Each number is 128 + 32 x the weight over the matrix's rms, rounded and kept within 0 to 255. Layers, rows and columns count from 0. Numbers have three digits each.

# up: layer 3 MLP up, 768x192, rms 0.06, rows 531-577, columns 128-191
# down: layer 3 MLP down (transposed), 768x192, rms 0.0337, rows 531-576, columns 128-191
up531:136209107103131149033097178109171125072137148141166163136173104085127223111207122105089109142137144149215119168149202098118113115147176128185108149135118108171115116142140070169063204152096127
down531:150102158154171130139122145195086123113231182104139083107062162069106135127166158167131151133146113082084149187118120138192170111107180140156141143176091163147120084141156077103116088131153138
up532:163136159091148121094162096076081077105133130146122191132149125134095175159147042167135118166157179129134084094159134098120129185120095117153197216132136135105090102154155119168145221207093093
down532:082145161148142172154070120137158153159127181116132097099119161101206102081126195130093108077151081080122109133116173161147152092113167128137072129066168109153153130103124083142069037070142080
up533:133123144124148140136097113150121111099099115158098061127128134133135143121113093227151144133135130157125097118111141096127166112089088116132106103096113093135093140120160118162147147136152138
down533:090097130137101144155152126103102124158146143093185186131131108177103140090114176047116126136137061119149145128124136208129099138119088200123122136133131156185135113089087154111129128147105085
up534:191175077150143135120114121142151151122156114130145126147085069088185126138091123098084115121165147127117126173155150106151127100167099062143088107157156135151185127110126075159168123129133092
down534:091123162079197142130165129093092146209134140136068154107180159173131147193141143062133127126064153099158098000136124143122137155095120137175136156099121090102086186138132120143029088198154143
up535:180144154170142135095114173147113122094198121150164141124147110108176092153075055139138131080208089086137188130090160024128157085115106094105088112180228083115107057067152072153087112103174122
down535:091162083103157096133094065144108128175181133080064165200128098134113168240163114138111129177140145175138149141119117049104100133162152117158232134106093080116169219180143172099200155150081172
up536:121099077144144140096150123129158107118187198109092137100151073176105185120165080133209169162203126134092175106045113189066121195092147183139144153148204127120093148171142122165089230094154088
down536:050155086091098188116109000137097090157154141189111116098093021068057076118102097106105146253204059195166180077060135202010142112193027123119007191122173096116188210109047170130200156225135070
up537:035151181143182107135142089134147075100187177088110102124148124089116098126140183093161119113152083139159184139098138161148124124129099184145155141125187166125138146074121120133117097125177149
down537:134135153138128180058151147059135133062113077101117164158134124164152107102156121160107125137105145081098113127116176114138104133124143124118078085123156127127155123154140141091109116103128070
up538:149183066124158151056146118190154094102179105119155130185101154126138164166118075114155110191126170133160178146129140108125170082085168190112026103149134066110143085076149101209094183124205069
down538:148044091168176080128119165121102144107076112072149157105149120145137123139129137136101149073175152152108105177138125169118085194164103140111173181125141123099097136157096108084128046203104147
up539:149161117151117141173125128095188172073160121112101088094156082186149145132103143175225107099191189161129103151074116157159138193154172187145117140181196083122143111102177122194175122096093154
down539:155158084105204162146116071131171104000202050161086111100189176135164158122205089102144163130104123166162137105086084124125065166132101105108147225129167069150158186128160095179152164165137102
up540:164154089128118136126111086127133096110159161142130094144128109130121176153089110143129125122151136087140174171152112149160079134126156105098136097160108106126148161142124186090108094102166107
down540:100109153141163114089117191139109160141095118165142139141159122137128090126183119118113115125111142164126124096097112111100118127158094150155124134070156158090129116120107107199126139137084143
up541:192147139126118118152073141126115098103098175189153144159093161128169152104180158145103133155174089123144105128103124146137134137151141117087093129137130072161139094116149124147137129163089149
down541:106120142143114132130140103106121109093097061051137113095131086139112096146126137127166148142091147139131135136157118087169119111119100133138120143104155155148146145119108154110155093082186101
up542:157095169175171093097115117124119115129140109134127108160126147117097083164135126134186086156122131126111116104106131098151114142151118137204143178188141168132051118098109083112131168133130100
down542:122107118088103132140125101119142094093112162077174102131121117118152137084141125128107086117137107139090128182131132132139168153094127116117137124104139132148130121104147133129110120132127129
up543:163145149139135132113170109136153144119139196111067145147153114144078096140118124129164167126109090156144166173063159141117123146145195097160100141125171103112095164167142135132109132142137120
down543:122153076103096133101147141092102142115106115149216127125166170116158163152121131105076077116146170113165112057144162131144083135114103131109145153083127120106140096161101132106155148186133132
up544:126148137128186125128114102140150141090147169068109083076136078145179166159129109168153145107172147090147109141166144079166084104064122153105130197160166147179085110119169109188125095093100126
down544:106068097073095146117099091158106150173091104189138215187159135081142143150116137075086077101050142133133163105054062160115164126203149174192175069079142093079105155108191158054172173152102137
up545:126100160146157148129132114127164090093097115108107140085147128155128097128154101152164102147155067196145128108189152131120114130140206147106126167109164144067089129115146134157142093160116124
down545:103140105138132169141158131096142151046117096204063066117110119140096081091107118139170102074089097119128079099120132095154127127072054106177133112131116082095179154164125143172219086161143157
up546:040135139161201109086129124108107118104149156109140105134100103094065102195142099188165125149092123105157141088150113163136137103147093096105179108170183079055135142143163125124104144111185170
down546:165109082078099145125175165121203125102114110106069179109145197129153136085143168151089081090201106106079135195084169141161145170169164163128052129089121142178148122122148135113060107119118137
up547:083135125123136112071111126107069156110117102104143122122150123089080179118143117140149096108154122125200120136192123073142073071176160145147130149155169130150104180109141168115098081118119104
down547:106143177101174129144167143159146117076099153104084130163093127088169085130110126153091132150058143108085110200113108158147166159118130081119112102126127161174106125154131137205086128114163128
up548:121128131105126136079138151153171135079175195134119110132089111160107137141168122089135157163150141131112128165136186185100141140130165060156127145190155070061130138128155128148162245073181126
down548:128188116154121107168153105085131096022096103184150163119106088102130137117129146108069071113171115125137109132104159118137122172121157129144114147044060094117130144129149077079106109170148127
up549:129195150169118121083129100131132063087117099106182113086154148134189168076090045146144101098137113128144140133186108089153102053134213180106044154121148108086110129094175159137117160123140079
down549:107138098101161120152163138121119112051145115121154062176111128096107117141138159123124137123121112110163098140096112146093132147127104121170131156098180137161120153157160178129105122098125127
up550:109182157123160108106127138171149072139114075116144128121125131116123142083127144145095117079134161137182166133150152137148079096155144173107154116122110122138075088074139141130125112129112120
down550:126078109149096124132153126084087153093120190121125146120165158135123150157168101142147128142131141116089061105132130188118143138098117130149128115186136141093137144176163113127094113112154135
up551:104153164122126147153165141082158140091117137099089149134139090152114108104097159135125100113131125135141120126124138147160125133136126182137151115091153091134133106109182088140119139117103125
down551:136105099185154131115059137147105101154130107143157112123128116074105146163150075127144163110156164193124154095117118091127105108116160072138161133167100151174104117133106133136119115127151131
up552:146154106109140146089104130036063170116159165213101136122063120101156135155104102156129051154164110170176160121138158131099120069131145169189096079120138162061105062145156084126103141116142146
down552:079155106132165116151076093154128142057102187152118085129141124137172168105113176144066157117160122076157100114151109160142098107125147165110126109137119113154141121082164125148143102092066103
up553:101168108114126146131061144131120133124131130150138161121068138071205095094117106129148096127085133087162131141080120153142088083136132200160123131104136097096095096123123167151130153129124124
down553:122109132129157083113133083114133122121080139083096131136131133183081137139149142164115126118165156175123133123144110104168176162111130078148130112160134147131150145094137135096105101114094078
up554:136204116146135119136080120087222062130085113064130146098133096184138138131187174143121119149086163140163108134154157129103119145152142154090131122141125124102153114132134113125120117064179109
down554:132099117097151095113170168138093145123120113156106113183137144090109164129157097136124138122185107107109129114105130095129167117173126117143152118104122141123124137067140151163143146172116113
up555:157162132166140175113177122117146095122136146158136159089104173138172156095117108216107121101155148102142154151154169180110123176141099138076133089105139126076142132114189099130100168087102120
down555:096137137144085137082111112165153129041116145168155114201140144099118107128143168053148150155106100188082139106115108092121154136103094140142159191167136108170099120112144149152160156067150119
up556:157158092162125108151120140125104132110067217099169144087069129144143128124102102138143128097133148065151131130174154085174105114132166199122104128139150115136086166159156127130161112155111129
down556:112213139086117145102123072146166124245172058189074139157134129117134101099123148108091134183179091184146128150073103168149154159148135090125140115134109102103143125156143062094039149130178076
up557:136162141220197111100185132056178063145143158124198105143154129189181128151128099178177072062121132176154147146176153159106072113153150186092109110132204191067107152173169125183059101083069089
down557:080105150053159058095113163134086164044102144154145095144116148102042240161071168153199182107103156232187084097126131119129099128173128138100196103168133185103076155155137193083108098107090082
up558:139112111153146167081132111102140107078157156161139136180120101125114152178124128131137098121178108168158157085106199134106090150126116154137122131198155098121090133092123142147148140137147137
down558:155127157150212183054106125139127127000124179181142118177174115165111144148149099170155068087142111155172153123086220115143098121140155149108143172180168133080069075065201105177106207116171107
up559:126116166172197168117125166173103176126160113115111147115095117150112156149079134158172126147143093123139168095194140132068179122156118141140136110152157231086078048138178073154106143120161109
down559:102116123045138144163118126160136116107127091147114091112103132094107185123197181122125184144090105170113126081179121188168154164130039042144134156206178127098146138128104149119146130163120157
up560:182127075132115152129126181108130109133148066114171094154173127103117099149146096109146122140155175180157173127151157124071122176124122149145114120145115125120101113069154126164111163126136111
down560:125138125195113121138114127085135126063088119092104116147166125095139113126123119149085135078123149149160118139173134124174160108116117168102188126107113086119102162082146176107134085137127086
up561:129101089198170100072143105124126080114117158139209165114131135142167174155160081184106141087164208135142173155173141130129135121099207151098080105136137091061144109153144081167070185120128139
down561:125106171132190057063085134132165220093118065113172154183172140076121115126073192092172113155139186081114138157134120135170146142165125100174229087093115095135176173204143135131095112122088152
up562:132110145144126087083141105112076155144113138106178148155133098113095102121101072114148100133121118118174161134137190096143121136155127129096131110172098109150138105091169122140154119127051140
down562:118154100135130173176128115139164126085136161163096097139130157136134119104147152154149115120158160150104093125128059163106095119106161115114137129145109141086138143143090139130133126152146121
up563:126183112140151116101135088108152138073114134120108181077102099122142114105157155083184170093144193159161111153134181103139122157138160120191107160125100140148155117167188128096157091129155115
down563:151119102188129175121113153155091100141148147106137121149154100154071131170085077150161106158161144115132145075127157105152090070130110120070159111147124125140134070147097133159139119098164111
up564:095145107077139184085121150111141141123159151104207163110059055137126166169161058166124164089110137174165164132133098194106137192103122121130167095202144129103115131121147081153164181119181042
down564:128133108101083207145086139124172143211104104086192076092105104111158157140116094152146142150077106172141143181117016128150083156189142106114117074133112178152133147147060146157115088206118037
up565:108169164147195130104098067119153084131154161132114195062123088146135162184129140097211137130164082168182160101197185155119095138155104093144052135107169156099106111116136068133201170075165128
down565:198157172105145163115098063075198124075141089157117084121088152109144164117142098098124117154163093192158123159109149076220081111055114078123108133142132165098110102081112130109191143208103175
up566:142121086143112143083138092156124119140103109145141111105143139166123131124113132129100136122117142159137123142081151117148148110106161134124104155173115120076110157129143176074156153128168078
down566:127139158130119133144110129126121143071152143155138117141143115122154139126117128116133128147116148114125144113153097122128091139155114134119164116087128150172134112113137088153119102117095156
up567:187098091109112140153080122096153095107165162110097141137148126098143154116176089152136091105170136123148131090144144100147154136139146137083116159111142155100105138140102091149151132093111114
down567:135185163123162099105142102144117152093110062126130139118131137090090134129119165124151168134137084141132153155102103117048114112153094087143132120104106101168133144093096168144138115143151112
up568:117184065121127151172080132113115150031118085168146089124132041121130147105130088166172131150163123156134174149114140144104157131064152137156081162166130070169131088062164107201081148109138169
down568:124142141131116156111085052075071144000154111141131132116157050132104156166186085144122094080093102170140150071135136164110144115141121129088195168144184088179073186088107143113128083116157155
up569:135162106173131093144080169071168130110115106089151072134163169137125147164100097091201171130160179129191104156155111095179141122119134125130138113200117166149068138151167167124150139099132079
down569:144136123111101169153131127166120115082096126148129151111119106160130136136154145127110122115105129102137120154123144117168140083105143095110160197147130109140139115089137114129111104149086127
up570:132184164156159134102087118140128093124112156149166114152145127102124095124116156124089091147134139123128170183096150124170101124058127152115097118111078129147150147131122176099078098103120138
down570:155156137134137097121178114087155166157155122120087148100125128152115168117116105110180154109145136106119125107132128120164147133158133120099147091150162137114105116133151084145166136128111079
up571:119102130169187163120117172081103161118132133132191194157120084162130151200116140117163116136131116113160117082131177083131112158164110083091148114185154128105075113121156111143124131077149161
down571:154113114126161120095128158129118117013132148174187140157157109142132155152160140136171083145123139159167159135105170159093084147163116139107148144187172135135106114126147104140138158116141100
up572:082122156126138099140119128128164122119125147108138156155137116153186114130111080140143077183134124132124176140096166142144103081148159151174135101118164104150114104109139137138136115127100165
down572:137133101104148127082141120098145149141129138169155125124144135103106149129157172133104176077120113127133091085180073122122136136117127117123139135161110130100127116147140146123160153131120087
up573:213164135171140135096138137069138120135142182116157118090144122083122109147107106120134103178133152126154188172136145079179130133086104138142107152117135127138104152145163071156136081128107111
down573:090105116119123086212164095181162122183096100181136156142085138149195094090111111141138089116139107135110132120035113150159111152192201148112128108155091079098139113148099121063135153125123101
up574:093112050137157146132082082112184188082175181114122163136150080123158160177119112101169093203096128166161156128188120112148094063080154123091080128139115064111118106089174150129163132144157094
down574:115127156102141133121110113128112108079124150134104131124101146095134130130165104170091191078136149120167119139136126141123137143112113148128190112119128120121125157176153145121069158184139105
up575:151132098129150151054068177127126126107149146146139132167131124135100171073145133184105148040093226149170093116148135138218174142148125085136127163195113135076151097108109089154175153114149155
down575:177118163122138149183124105141113113110122169126156178105158129041109086187149070114099140126148120180147124131090158143116119094123198149119112105128146106128112160108151144147100187164108117
up576:124148116109146157115161104133085083119143181127125095124096100129125085121145141134154147114151111159157123108130138156138109198164144129050128153166143068128105129173184115124167126135114091
down576:158091137129131109162093135148169133118173112098138146110150155133150165128161133155099105160106110105100148161126150120136145051138120134201131117082113157111110129105068138119081146115138169
up577:116115116152188132085111112105105145083120124155153152196156144172140152135121095164141088129124139154182129100149190131133078132142133133127110120145176095107119107098158106163154162125157075